Each number is 128 + 32 x the weight over the matrix's rms, rounded and kept within 0 to 255. Layers, rows and columns count from 0. Numbers have three digits each.

# layer 4 MLP up, 576x160, rms 0.101, rows 532-575, columns 0-159
114124138138126125142121120134116135122130140144140123123118136125131127134135141137109160136118140139151109120134146122142130117137132124116142122165128116127123134148124131133123130135133110104115131108132121136119142146136120126131126134139109123117118125128127135123134116113137140127124118126130125122128149145112129149115139126129134139131144138125108120121123140131121116115114109133107116113147117114130145123121118130114123122134125136132143118140128140135140139130140133
096099148084192114155157141179130118147145110143121206189120120122120137133105134119170139174103124102112106093118165115068115120129171093124077062155132139156151181130141129151101224188129098059138157116188112174119120105149135052105136153117119140083097137123137151185104163097187095149109148100049094142104154097117127200100183137170126174132129099130084108132157078105121150123062119126061140079097084089087137152096109144165149162144066118110101085162102109112158107143178152
136118081092141124192138111165121139152109187113118174104142160139162143092107116107211172120149145129174035079095123170180132135140133119141143108158104110167175048169097206169119124209131084102113132161141099139173139124107164164109100103146182131102075163155187145150083099154046155140109131093105147134129107093160182098094167180172111107127171131125146130100102172107133123136084113136103095177136153154096167141131187112097171110092113135077175103148098067129175154112145221
147150147141097096153120132096080153149162048159096144159147196126088130104144113155141153151196196094136096085139153153102095085147190106143122178156110058154140138154108174115148175132180109115178133140127121119196070161124165079152164074123176085099113102096129173117190157080169171155112128128140092122104203175119124197190164140145163104106125157107166038082108169117140112077130140088108145184163090142123114142104144068151131117121190143101197162116113190144163070075146160
111149128135160145187143103109128141206151088117122133148215104175122152107189110110132080137206120152196102128124125129155113064165149125123123105175138132170032111096183224074149203183115082088119121129170186071124106148144131108141152098102079164088139139106091161126221147050080090099164131109135133077109150078133130176087103093120134123107088090141175141108124119108106139148079115137112080122167118163106112087073106106143206091081159108176116148154193119096145103160152127
088084116146136158119145101129078148199084107101179104148092136088125103160153182165164131106185145195146098036081110091174069127103206138117116127152076122126105095090143126175097197176209126084173106108072135167095115171081190095150142118118136151155097108156104095165105114152111172149138103174116116102141066185169119201171078106104149100129157132081161139088094159152117170177089176102092089110189170125015094158159178204125121181152157062158202182134145128115149096157114114
074125136130162102170104096113120186099090100196142142161163134121100114136155063116223162142174110081162188144163157070145134082147123065110157125139151150159122146142103179089155172119103101110124160138115128094090184217133106119131187155093165134128129124105163173130214157090115153064112148181151095092150139132103132142113076153139140164064113150148141071086103098117154129111134066088084098134131102129084152143089082166138138086158117148148063128186123168152112178123092081
102162118088170096131140146157111185143136171156130073089138088111123130171167186135099120120116086117098102095089091144140034104152157132144151066150157167158134092104175121138143161166094123092108140103135148163104094143083105087103141141132045119100135067103148121107092093158136171129106072158083100117155087135113174174115099162120173169099099111137181114059145110123156163113138131091054115170162120053097094094123090163119109153131072175107141134097106123184105114164115133
131137117127096136155119145140072202173156126108156092101092150096155115185137101125158139134139104130113142094103161178135091070159123218093147104139170072118075102100114117170137149122092114106122088141103135088111131147137148084167100075109102125094170141151120198141152140143154156154111161099132140154145162109150141137111162175155187102114091158123098133071128154146192082149106157153093080147167139103133140109131074165122139169120110126115134106092104081175193091128168082
119129166084140140199154110099156158142144187105106137165180138153121150160108107181153185151139125173176147089145148069118132051100103177123143072151142112095099134117045071115086125080194152098136057104140151118081093143067142122127138139201075163094103126140092149134155149156123142157130127141158122174145157136117110161119102127221173125097176169083125092124057148139151098080102115125113071057175102091143178147106119130107097170115076160104110154146137126092108133167114086
098102081137109170100131129151100087149103184160071088142167143098070086122114047158142123089139230077143093120070160112129128154048138141045178137164137086190114083137141141158084142161101130105137152089122164154087144155159158107145204154093145101080129104162062173192147153155106133139119054126141139131109116107135131151152101071142131130050138104116119082068162155171188120188154135094143127073131058164095187133116128177119120090085157131127145136149060125192152100079211078
114179161081110122100144128124078182147175175160099190093120173095136091173186100131098115114092217148152118119097139123122149140101165153159171117171251101102098072091112150090132152167104098108100123120128108136078124151120090165108092160113147167131134082161134171144127132101133155153087119070141079131138101155108175210170128148185144144067099104115092103088031072056125117148138100141113108166131095161110154129038079151104208106097117115089188184145119147076111166135098158
110129129150120121114094110198151130158135174186102128097162135157157113194127072135195131129128166124140096088116137183149143146078133130094105176163197082163121161116095153194121093230134070119156116047146201103072156154134161069120113149093109126152150155102051137127076064107109096075106082077103151113108076151057150159129130064174129120158144124170172119083070107117122119162110162132124070176153118121084144114098178168193155153082143132122125175157178126112130087067107069
124119123133124132126104126148122117150112131131129129121129124135133124141130143142129124126135147118134100114123111143164123113132142127122127119152160104109108118128133117139129129135133131105126123121138130110120117138132135118129113120126132118125135114130126136134130112127125130139121122113142119125110129109133137132107111110132131138126140141121170114115128128139124119137113135126105113130138129107127138128140117132122122147137125128126122131133134123134131135127139122
091113079131155099176125119200111122179143196127132192155180097135190095188171158117179166170147116173168129122067123161113077070087188145136186045139180165142105118043142117136115128147156108080111138142082142102133149135120095141111109116116127106173148103062153102149083122080150138097119179100125121109134149144140089176073155112197122181135158132165114178130129127121078158053063131105127027111177090125095143136138154124135134093131093160132117131207144121173137120116103110
142118147160106159138138095135116101123109104109198067098171140130133159158097099127084157160131188090152146164144115174120122118106179146162089086179123099178123099116158138138150172082196157126104137110139121145137088145126139129111101146130163071166126113167126155168165112090109149198125117135175159137139133190159120105092077112164130141083144149097135143050110075212138074157037061062157124099065135114130113152124141063095075188112073111145106135190120159087228156189070138
120148089119167113127075081133092144129117112089087160153139137166106138142161107153061132123146085110125137091186160149200124118166119099076122106160120142089104075169092180152116183200114100094094083050096152152137154196103081123138120172118151155104086107130088161139094125054096220117130090122210150114143195097122179120133097098176180147152154182134162144128158144108089117151053066091051025122131135069070132112093151155138148123078125138151129043151164108109147143085104146
137126185098173094187138155131103133099086168168177091087118185148155063175136099075126154182128117108141084069128108187099123093093102123085201192154093075102109066116171182140125202087100108103122196104111151133179102181068152114143080087156180124121056056139085189153140168073070115149174089146171167116177150116124183169092109120127121121034129113147123163087124097097175076113061169157058075143184158127124108171164119073142132129162158111132143142169074132215190139084100103
110173155142155172101133147124155133155101137165121105145072170087084126106081133106155142101180122103173123086165102143163127126125148116122159155151173152165082127112071129128062096081167073109133155099117165108167185190091130100209047137116155073122127116100149160135111108119126154149129117152141087166153162139094104118093152091206195134100132099149116125115160173107181087106150111115097083108178138126156171133142128120127129105094149147097176089142149131140108124150144078
095151129151173179144164114141113116146054158161083121122122078082166121115198096143174146147107122095153120087088114152076141102089210132140135109153134113141085132104127163132084124122119145094114189112117181101119054128044135156149160082089210113109094090105103168166095160112081167130142080092137105107081108115124120132096133123092051180170168155129086124073125128121164194181084166116079134160212113146127208091098112083169070103144089113152125125125055190155103096100123139
108135064189117128166154113118134102116131069116104079177113074178116080176139167168139107190194096190111104066128096114140119063148141138087128131151173153138106134111151099128121079133161094087096079069093158095128127176136078100119109104102169123120146102114146103189085108117161124138077133093113129114135236098113162156163072128127192122121163178170134147114147123124134158150158124116064154161176129114093120201092153147112152112160082110143159149131098150170121163200115077
073161088120120087137145124136146137082103194148165126121092097083149115105171129191163109158091092073194100140075113146155076095120140092131132130164132126067084132143171123161130120184115130089084139104173115096162176155145130115103105101156114107097147118117120146108152124121128204125086057077169075182115091153143106202126134100164092129174125126118049133099192167124156134147123178143127151140092134111113150163137082104173117107165164121189157079111094123160141109107144145
132108097128188117116140125150118070086109184154105089093098157082108131126121173136135157113164126102136122135122066097196135130116147103038133125146131129173084097072114103103100148125158093100139099133095160111132203155146186092166131131114098125046112084132122064150164162134152118153177089059119045200127112163112120131140159148116108098113113132144158107135124187161075091113093151161088158086148157139147173133190157139123085111085121112140139155114126100136115154081135116
163121184142125080085147140127093119139162124107137151132144163093142088104163101127106144186103119151129140070130113178096097143065097170126138101147149138170128164132141189101100163138119100108114120132166078153131104163114211133163124137128094161094150154087133100133111051091088187085121166136186127168122151152110104164100152109140133136139198142094121132107117191132145147103115131101063104207131166186091164110107078108108120183121109141146146123138185160129131201133177132
084146128069073150082151119107134158154076122151088139174126163121060141122116125105164159111139136135184088112161121163147057046152151113135166096164060167173164148143119138158131111184189102119108127091124152120140143136129174153109102165129145121105092119171120122161143060106087145138077116083123155109173088100115117190136127102161141133151149155070117086145152106124117148094111095128075075160110130114116097164078134111211163086078142100140129072134140081116124133168142143
107125122151050129084089132146108178164098137166161138091163150143175095096108140094103195119178125175096103110179136158139155168095176102124137111149127137086134073139146127134121132139147119102112070109150086119139158179079135110146105160136138127149128149089135139104131169130122107096135156082111139129124145160094104159082134118127088074162142164132157132131112155139084113103101096082077086099158108154111186113091143125137131158154098155070151139160095100144150135119155113
089162093119126093150127105143079102136109097204166108134100117142112119143148170141104103183147089177128128083183132140118096109135115129110097143147169091124082082079146195145144155191099149106095114069118149101095143186094121110163138115090132136143151123129154116139131091155174156110147119167157101090138154141147196162105147104108146130121153144138110107168066098184094124183148158133124154122167108163072139127151158151184085142102131094153135089182151114165142115077090147
139153110153139135130102164117153143092100145177164142150129105153112117110116109142148138128178118147100145099142152094121087102116163151146134121148141097118129120101116126108108128158102145104082167126136111184095138134095119160116074124122142114134065150123104138128149107131086118143124174088158152130078111114069154125114132118120086145112101142182113105133142123163140126111092122117073143155153123075092146147114160148086109140138186077102117149133136100083150105199142106
045190144078086145170104124152025193127155112106105109129132181094072137105120152150144135131109162079110086113116171155091078107162140127095055086184142106138082128112131118140125115156115100102063117156154135134105094194087152081125057082152104158075131145117194088099121123092131119165147132130102117116144144147152109154145100163179161105104112149170100171107092179172157131135072102129095068096196149150124124088133108091094155078101149084155125123133114103158146157116124144
127145081116107131109152142168105088123073164154079080099098126112156114081114121167140125150125149118142086116123167109117098094101148163037137188174137092133117146127089117177107165134077186081123193124153178073128114128174095092109097111088057129103128071137123183078061125085091189108113076119168159102123157112111144151097115106169126066149146133096080099109190138133162122139158164144133113136133123114153177176166106133160119044126151091144148160127090070150160156131192130
138144149161143148077187152117083157109097157107119159133122139092064093155147110154112194112138150117134174162177089176157118093122098130115115145171161117159125115112135130155076136126160115105105127068105188127163097169116141111181169111070087152148139139157104152156119119045079134170069135141183182114138133158085152120145121061137158085048133187129148122119090105200152137117122150129107077140111167077141159106089096091104117146064181125185182130143145162106123158176085129
114190117146169100179105128201138128122166104113092109123125097131157115089103143163169188155128169147094065071162152119137113120058235109106152095159151134073015124132121126173119131108091125077118128047125161061102164132111083135139045163158063089132120131146130101102110110076080097127157182138080114098086139057197164121178079121160163190151147162111141129142079162203102086164082079075090116097231064079048116106100176101165104216150068122106151099134141200142123045135086118
130163123056123132100145105160143095162074158187079120067139134135112146122121090134133136143127112148198137135129155109157132063135162118136124170137114094107134064109094178187116078126139145110095095092100091150129145126134112128131160137190146093157129120142142155123126137069140126126135150130134122129130146133101116133176133130118110079146179087081108106144077163115104109136096157161111134095117146076122140143104068130051107128134122096122132110161099146182088159101123094
093112153149219144187097070179102136103090115157170112187113130100180138156110134040130138161137171132141046051077208094138144101130193151137089051145147084133094149126142142114105125141148112072143156101105100130139121127169100145192085180211093146087136125151151121121120098107083191084147172135121137100102123164128114140154083122126159161121156103121109079138152128203109162109133104087093117129109178090094144104138111145128106174139108154193148113159160155118134100157087071
116104127087115131165135126171102131166162140155083109109145139094160164142084128123132147111092103103165155110116165127122112141114139095153181173136120120120087099061088156134137127165160107108123137125148100130135154146130152095107104085117080103116129144113141151113119132104083162174162073137168102150116130106165095141092130082094159122151173104150125127148092131130140123141117149127095123101136107117142104161121135172118077186152131132145108104178135170164124161070092123
121088101077076113198118111204158100170104167116179126171189083098093108126157197128129194178106106148203138128149155117166100122080173139147157153132160079180104077048096174164129155101120100075108133128106186166088146136127072123155165094094130089128132159111122156141049155150071091116090087170216065118080166088110139144132071076141123159139148113122095093103142135149122147133136095170106099125144119097136176156159155198161110138082131112139145084134092100129102116125139136
134093130095072124119123113136106162126104067144129066116144116178168098126094180104121125112139121130114168077107205175118108102092144109083127123148108100061079147114149161073097121092166181091142159086102126129062180144115158106086175135130125127089157096148106142170123122114059078072109183145124131101175166138116175098115138171080168161076169159124143134069131157154130158118054101114077137139186101020104172162159105166093127190059125157196186091120039060119196119111151060
073112166169118134151202123121102128174154203194135178150176184102099063185089128147084175164142141102096131139093164116115069146129115079074109150177117144144109153142125100154158136081116132089120201150120115177175156116132153151109139140143211117117100017155045181133152108123150126182118124144140095138125080099148124185191128151138145081115161169116164092045125140137091092075144100100052150172151154160092119134077196164159122127128089054123086110218161098185161120128167170
148107113128126152152090115110138119100147125169168112146173131151173103096084063160125189112178161139130054121152099133130130139168144139092161141156115129168129172096108120126125144144129107106148126147155181117160130114168160110092159123131118131088175165105124205143099160107103152165175135120124103120133093126163185151145116164144127105101128174148184130111117126136178104103124131077119173196112086102145199144117093169181163122170202092106156087161139127101157129144057137
090123076167142101104154108160096086161109122128134175183110166120131156098119150120128137135124100202120163184138177151154110115068142141167132046180147067130107117115112085170090104153098057116113152062081110101056137139062181121129109121101084087154136116108144122160142160146097142097128107161146072131125138087050139177122151048206177108084119161117127105153097126160110094114112105077091130088124088131106153126104109109118030184130100167120153105110146121155126104177103113
083122129078111145112152076122165101109127104083199131105128086110191133079135151122060112100158154164151141158076151147179128044124133118116085150157128094174153064147109124140056123106129097082162094122105200133117084183167080049138124128075057149134148146132143173127036095114095160137061094122186130114102145112149092142182081068170131092096128153124155133126079171123174099135083138180136101082117135099134118040134150177127128125118152099120176140103091155123185146060101064
091137111174138101131094127170152130178160136149190166146118083152177116091098107141132154151188180122137133136209120105195112185178185156093133025155096107136137101084137136140158103206176124090108116055081068122154152120117115119112073099149135109187114131143080143214155076171159171114142090141136103105165166067139207196139116109105121104138116128171195129084150135144185151151141118080096151173137149206088102158144101094107142134173149107116170102135150119147191174102108153
122199140164097095068174157125088150195165150101159134097140139147181116124123084120148115099153186165125158108088134202142066099075128087122126113159178096172163104173058154110117127122145144105127124152118101076060095155161136125148123098166116091084131105114089131175085112100120152152136126178128140174123183097096083198150196136094146086130077151123160146061131179159152075095116108129128158127140091161130091149090129144156132144148106073124185107135111140140122137124091145
100111143194147148124222186112108151095090190183114135124157175141122086091146138192163142190111113114107164113097146153141135087075102167065163091157101114133168093140089158119102108127128075088129088117090173139112134173093135159083086107157131109047142114130100126118166186124072104087120071090096100172153130109170136106113149108089185154129152179156122135122140193129120107200135152143112125145248138107110153101125111157174076125127076090099128165085151102110119112109154129
# layer 4 MLP down (transposed), 576x160, rms 0.101, rows 532-575, columns 0-159
139124123132129132131127134141116128120127118113132133142130140123125142133134124128141134135125130126119135133139113130122139148138126138132123113131100143107143122148145135116124118121122139142140128119135141115124136115122145117130132122136121127120144143115111148117129121120130141142140137134116136118127115140114136142130138130115128119105114142122135119142133141128127124132131118131136151118146129123139128166136145107118131124135143131131126144110117146119141118139108131
143175146083129136141093126074122158105138112120161107075088128128133074134063075130122126161114169126161125128149153101197136196089100101168086208095107138095129142171144122036140125127140121148105135147144137145152111115127150182097182068103163164144118159131155188106044145110126068119158154145091169119121089126167162163104141129099098101118185143111123208134189139080224166068158071135116115155173141167110117061150048142157085116105129099127089139140152040079154133136083063
149070183185089139173114128095123104117125089102091107120178100146136162124091129140129097145107166142109088103154124140094069198068066109046104151021130134105107115102157133112072169096179119112097123106130087118099077090099146117127109117120101158100134173115107063067143135082089067148165127135112103049144167102138190122161166131135117121101107130165129177123098160172146118189128069091154111093056155090178092123209167119130114145121060086145131150092101154158145102087123092
138056129130128147108128109135149130090073124102118113096135093163131137152178114125158096152188096143178114126169098085103157150103084155142100192058085125097117043109115067138118137116137116179126152068158123176125128158164163178153107118142133099085197160133164152134138119142103160170165186138146065201094139163066134168071124146098129129124090087135138105144089181118134108145119102143192137169184176168166117116163115088193083121126184074093142102102150091141070124186203151
147113114095124100160132137148151138134042121123118142145125144114110156050154155168131135087108151156130159167206094142114107120136143132082078055202118134176130046144146077168199096132176176161188170113130081137176142171085141144159137154167094169095073139111128184113111141156126147096129213131207144159071127151099143125111142112181085130126080155120124087136152128094127073113169124072125165148083100114102119139096176107084143169194191138181107144107094137168103094099124146
146127137098119133206196164107089164065137129088213094150136137141135150134101116159141124067121119183118152149147113142124078040125102136135095173116138187108147105125100148159125161088179135143113101149118147168109156123127087096064140026121119111174145196146099140098166122098099081159107069126104100125147114135187156141070037156179159124115096097098124179164166137136153120157147098197110189052106210191134132193171059098132126135168139091123108126092157118094088076088190145
161087177110190155190120112114134108112124116075119117135127179156139141143169138123159170102182081172121133116152131143097134092093119125127116106144139111068062093143224140138129145152182156099152115101191137139056110159141156107157094130172108077094167131150105060144113110098083101138183178231103119117120141137123155139080121067118080092132050123131132173130139107129144082177146160159144142117106088169192160178085123125085127168111100110120162135122176121122128151107117118
147119160145137110098123144094150152120157117129140131198110109118138166119084117143105107135123123161101085142115065160118150145172103132151174071116110194092097128085142117130064075175127138094140102210142133197131139129151158113126087169164133150131042155167164090177092144184098175086171161124131102144103146090159154149120133220165117037125159135125160119132098112073114133166215198142107130149154115091144106090094117128159086142163112147090181120119158129132138157172118064
172106112167136114090104149121143126195169110130094149183100139138162165147119093115116129112157091101059117149084142158124144123169092104151121118016078087127132125116083144140102087097108184117128090102089095080140170141149153114142145091062111172072098108161142134125159143133125087122174104170155162119110142107165177170167064144166182085113102113102129155134114168099145086164082206126118091165151094149118084119125162146124170146137116103116113185079150140142137144113137110
140098166133140121128143120117129124103114105159095169134167093132100168114153133124163114187114097132122159169112157162144116151091101150173189141080100117068110119171063122108113076067123132134149087138135084127141065126118108077143098139131100172089063203195141159085113183143147110182107130138175132167110123132135175107124069147096187115179165101134119137194124091106115158117123190128145038087107124082111156105131166095073136178112078114117093185083089120156100127089122095
108141120196091172096134110122115210155139110140126081113112146192141114072085111078125083129103103118095097104088129119186089188101105074140122134147074175087161137110163139137100109139118102108126149095083088103165153122118151124168178095099118106170130161137156062142113094041121099102150128099118087086130152086198111143080148087078140150131084071114105161148140177125118136235172051110136190032142180139076133170080075127133162056136160114088056074119117207140121120095124137
190088105151156121072162117155110110136182106082109132111112189123138194134156155171111221170154080110079098179061128077144142092133082117108045185083123141099055109162152197127098066174140073165167177099104112128117084141130117171044166134096166106139089127130130131103152167141157065131142071139171135154118145103178138052147132115145149120107125094100124105136040065153115162150145147078123203125116096133184153190161148133068123129082075111157108123109128142138081143139169114
167122156126212141110148120130130168183093132148181196183147165162075213072118121144086173092114129160125147195129159152104130137142085168121107155060156106121144146113129125184132114064170127165152103175151142161138141061129146102114097133117102182065128167116078098123131139182199087067142118073137180108141098145153111116145110160149158125121094203175138147101102130082083101104098135118196104160138123049135079143169093123157093127086051112086131158105189166134100156162141120
133143135133128124124129128128117100136129137122137131131110125131123118133145105112114128116124150111132145142134133114127115118115105144125157123133119115125118148120136140140117128124116104127147115130131118128164132134114144124134103133144103118139130128138119107109123152130123146118100146136129130136121129106128145141141138143109144135130124127128118119102113119124149132135142135135139130114127139137137125128129135136149129134117124129149120119122117118113129134137124144
128148114211105171154133133072062121131165106139087181135124132115133139096147079156119142184139152134125128144096107077115183173204120128105152120043129125110077147118057135157141109123159105042152145090153182086077142148093109073143051094118157115083135109131109134158152149091131039097068076146127159137153121093160116074176136161101103127125154179135102137125086158087142114086149098086168142168079089088202134073136085161130119119132121148135115156075118085114139186137103099
074154140135159140202193182192089125119145153037102101105090151122076147178155159104154170110115105127159104141107144165062122197147169104148096134154205149080174054072095122157137177041089113135149151115150098174073100144182133138127109077139092178093108075126134131120111145113162136165067121120086111184107106109153127100093162096162124109169087092095143208171153130191107142114117105100116155119118154153115117161148095074100137093113156127128147166167158123101120096101132140
150136132174125146123132117089099119141164112120110087175056135130068149076135155169122125128134096120136172169130172139131160167148069132129116232170079112119128101154115066146114132101082092126175103110095145159101130145171091173147104153152121098110085112125150050142041129113112135151112160137139176047171170043113174139112079130146176136128088074137115131112157154179126173068106026105116074192088149120151133132057124158188167175186109106079165100145132161095171134136131141
152103130091156113153105134075138191117096061103103149129167120097124132149070117090103063118146112182109186103190117152144116144075112172112140090124087139189142177193167126182108039186087064127139096159147133134143121159077102111132096179136102135070062173120199129133094141108137136178148162165124085069085131099162112135120108077128161106132123126106164181145033134077102130077174140088130152156079086127147149169069148220108178116110129100086152108040111210147168140076142151
186117106101049064080148130126167156132118151110123106121131119136086127124102126130140108127122089176220111115141087134132159192095059146160097095111103178104100129135138140105126156144118160210132159111136126169135128191115214109134148113170144127174165112171176134112174153119127104133111091185113133107158143136102150123089110076148096175178112207086124141162132088110151145139129145095163111117170108158146110150146070148145076173092148127093120129175138139113141152137122131
131091103145130116096176125088116135110156154104154146109101095169153152098120137157109075067114148176134120123133106095131144074113178129099115108130151102120210124047159169136195138081093137158111146192171175139127181168105098063125082174095139046132169158197141113133158090121092103088180109117100084100127136141123140106231117201128120041160111112164140165115133144151118112133149148120017153145157204156124091108130140099187195163102172131132111151144143149123115159124083222
172069105161165152131127094184142095174162099100176178140091096145158102094126130091104110102114118197137106134122135157113118079149157210112111140125156120175100169094157137103133069118120120133154082151116122076147171112158094126119098101144138173095123146191141167099135155165150165178118147168102123103066068136123136163067169120189126161092115133067098169154150178164099214131177127124124124118130151057091113165129116200142166173083105152074168092140089141119116155144161174
105116111126133071117165103128111175109116120121126086178118206146100093114166090203070073085110143128120160190138115132151108178138167157174088058040107126088080149107170095147158167138078146178123142171165089148182112161085132145082091115148186134152141074093146088102136116139197116154180146078156100108142090163178156118113171127166161132066148130114084131134113134088101099128115180151142119125145168125154054207111150119149131145145114130154106140068136183102167078160140147
168122159124173155105148119130127129143131130164154122142144116141104140108108138076135140164118138125110158122173098046119143132109171098043106096080099131115081157166139108131097092153145155157170068117070101108130113129133096092125065110132140137126161122109067118177120082116146167124121165118159153064099103195083104138099064126170158105156133094096109136100181141138130138119084174085102048144187140164157147139154139122163134121090155139111105160221111094134103170139152108
162182174130114154104124145138075135122135090128170122169096135190146090130119113091157083121136124135169142153088147151179146147157161144084141170088117195144117179118123117146085163086143142187097131106107111178127080097095146153117090055107082120144162091138109090136166089096078115098168168176155128099068149129101080113071142148109078189182123104128123165171072164118138189121156154140102173207074137134172149126108134086124155172145094163061155149168122151158079139130151159
076086105049126112118159097107145120125068160173132101144103142128104186103164080111118154140186135121100098146170149164167084118138185148114135136148152171132128126135137085056128116165091124147085164129154163166132081085125180134116086150115166153110058092161125109174115127072139108112083152109152174080135139130094067147126104122161113110161151184112147071168137142160154132075090141150101099161108112091099085166078118133137086128165101088147066115141134048116115171206103134
130116143088118120126138158196149148183099121058149183151143134110099127089090130110114101130107119114128158120127123099099140100142146108159093146133142155145177126113136113113139091171105135101109086119125128118122117117140167188131158157177202138115107161115076152111149097117094156139157114125108147105125186117108154100103124115093111127145107124125090108123095140102118143135169096110160131152186133160149161123155183134109126125151099105125100121140144162097118172161136064
123139146119153189136083149131113177111121155113149068131135129116144200141182139133177112149107130133081142105134147181118083097145075082127140087121148138137123161148127115152113127119106178193136166103110123115138112092140148115113126112158153174138156130139116085096143140161153180148110124130088181131159139118150129144128127152137157109139051119140092082158198117130104180163129169146147106118210113141117131110068082150171133099143180131111089116140114073165055142142169119
177163139122117106133121160108152154080145122128102121124146143082139126090102110147127063070109115078126144149111083161087117090186140094146063169153118116153113122103094128137194101124121135109154120153202152121123063103133121173137117114132149119113062142134145092118108168154104121135107177118110122111158145132172111159130208155166158154141102117146107130117120155090147166170157098144144158161143135130148123134127120132124149140129085153069126098110174209104174151131099085
147104104168141148145090131083112149127141179104146102187112123073158149095097098095171143120131148072147162140118091120216091078127139094123157101109127133146162146158127109109071094138191219162131094114157100078195176133087119098101156009108130106124162153133070135066122147072136066131080125103079128166089087122150160122109151105082138112118095119162158202125121129164137148171205161122072146121093170128102145177135149097131112088114130130074124145091119196129053137063159174
071150073109141113034179149101127124116151122113139108130109126193174122208093169148115166163121074159137098111144135163085159177099123069141125127050114169091126111121154117136139116110108143107151171120116146103116121121106118148085082089147122204125134116104163119169122162159147139081122097139157098098159177099138125122101195067079139143091116101196190116143131118157079084124172121088155131126109155098126154125084081140150103102132095113182109102115089134129105206209134106
177183124129120125196130109140116190122082107022067119077040131071116181123128162127142078149152176126135134184155200077159118091066104171070140100116114133087138161126149150123152081119115122110109120114157085107106090150152139159093152190177146168173097169111109129137090139129116115174150179185144083123108147118147139114141096096162178124100119086118107156116136045187167131146123084122131073177148125116110135123081121098121128184071119112049154081123144135101160140188117169
135184126099118165172081110128196153084159139111150095159066068160196125113166106119145124136110092129167175167154122164172127166065166032142064079247126107201190187145136170117239135128066122153143061062130073152168125135121122119151151115157095171123100107069128164118135130141146036160122248163133124128120120135150124137149082130127120109158108128129130197108187114186207172169130113115063130143147125176083140101201062086151113154114134098129142088146119135149153155075033103
173163140072133105084118140159153067135127191143139151101109090175154126092097120138156127125161127137139126082117098152142148126163111140100152142077135130177136111134085146183149130075149141106126127131107093095128091115148145146086104099136093091162097066180130146113079132033140105162135163126052127133149111119100128141107129136107152084138076188100130135159138144123101142151112130091091152140148191162118124104139110142153155190115108102133102120126132156172132105132109069
113164190142127123150115107114163056143170139114161174157150139108142095141067112104124145099114117157155109129139076090138070209135104138161053080156177115198064149073087136098080097120131109074171124181138103078077144070158134139084176130105222182102132189182156149115130086122140165152123134089121133159061101140134172122137094156105110135088127182127162065106125139148106103141158125092129152144090181155104113149097113086108106061121144156114144094099190109132095146147080119
103158120068090135084166101118102118089178177120148140145126127169141105111157136165137188091092119118128079118141109131097141117160130122091125118049137123130119109177114144110126096091158139133119139061116118139089126095149127162112079117112156115157103124153152143143152169168142108116105117117099100143063094128091182127149146103156130091124113105092140113150193095108076141150174140124145115163087149160108162129119073143139163150085170128137117163122149119079115105129139098
147096092185127156150087065138113119111174178056165128174129052109167124141149091138107151114133150077141096158099115100078161140059132058159107111131098150152113086148161104152154138050130107158119082152169186163210127124139127095164108086061175148150155129170098146150126141133157147255108109156162139173164172116164109158163108180074149125125110127137172077184114086147185108118138144147142147158062166153180145119112123083099134135139145098129044175162079098137126123176130138
119084096121100132204195103183156168150104151166167156117109126123113061158084068090168110079127105148112209173099127138117188120165101151090138113185078172151084155129118083211143112100137142084123125143113127102111144046103095124135184132143128173151090155202124109173103195171143069096148168194143191173089166174123146090117128171173162097115093129104089091132145194124126129206163136105139169112155137140060128143135128130147153154156144166103071146057100160091214083141128123
154094174170127143098057145140089114136185091094125141212117138151163186169068145130189063180122075122134206105132068205138139122153079131162063170105077137113199078132062080149083106094161084117164094083115085152091089054152090133156135133103151199083187175136103118188102182122114164124132097193101146137160108100119142121097089179169169154134155166182157084119143067109177067143088147100138111179153092158198142142139096144107128137091063133118143178093165144124119071121152124
152159155114108124159152147110077122107123102091079133155127132134137157147110102145166092145152126193122148079115153101110129115154125097125121115022124136126117133109172130116070135143078163151099114097090135130132125109201154119143109091145152165138110127137080127144072129176118131192072124160123108165122153177083147123151141191154170123148052179120139096170105124098165066123159208116127152139134067153133136099158116151156059171159119102123139127114105113155143103087169091
104059122155192105132088127091146060097175117108162138144124170119125132126110140153119124126105128184156088145115129079084143096135076056086183093095146155070149176114192103131154107142178109160123129071181076120076132084062141081089096105156149113085120159147144102113128136157099141127191126117139112138163152149137189181105127157137150033152138061155107107111153155154138080138135101105161096084119083061113067138120098091112173120127074098092081197132090113078150153115122106
214114172141150126115117120111139124185091147113147123141102099113090176058160069111061151113156156126127133131129073109132178123134117181160156193025109134065077064129131131157068049110176100082122123134136134156117146160155087134136103170100138204112160164125102129093081094144133054090117141144167126081180102109179153071169098123146202082094076117152159166175135138125114128080115114059147085142128137171136086141090108165133107097093150162135125091112091081130135137166164193
123118112117169131073140087140100159102128077159115092142093093118145164128148107103131132143123205165109147150174066203163154118172108170119167105123111157091157083132108148153103137083115146089203122169139133122172141173085148089084109141154104151209117142115093116172067122128078105122172076167172137224130137139171162084115196206102116113125120180090103155142230119068171137149130149038132139171122149140166107116132069153133101093123126172168144106116138139202116067158091181
109072095129156112099101155124093174110157163133112191134132117106129140083136113119131069089155138178158163127138090145138167101079165129085151091013201138151139137082102137144105169112086151087138090178169119131109174075125131071101160104092135130096131154126158160079086131105114140181078131106111172106147129111135109130129135178079145178124128145231166084090103145118136093101147183064140212136096094116127073120133124147179119136175140141157133134109113117124117159134097176
197101159170138145150180122119160085164142118150107171159087191145108167154078088091146134108141170148116112123114088140167071188120149130072066205037140100092101128121139144179127090117130162112102118155163084182096115084159130079118197095124094200092119170110124099133103134092164066109162115119161176129123101127141143092082143145133149098164101131129182103077124119153056060167178113155139163141133088153146127120124177178141154083119172170088108142122189137136117132099137084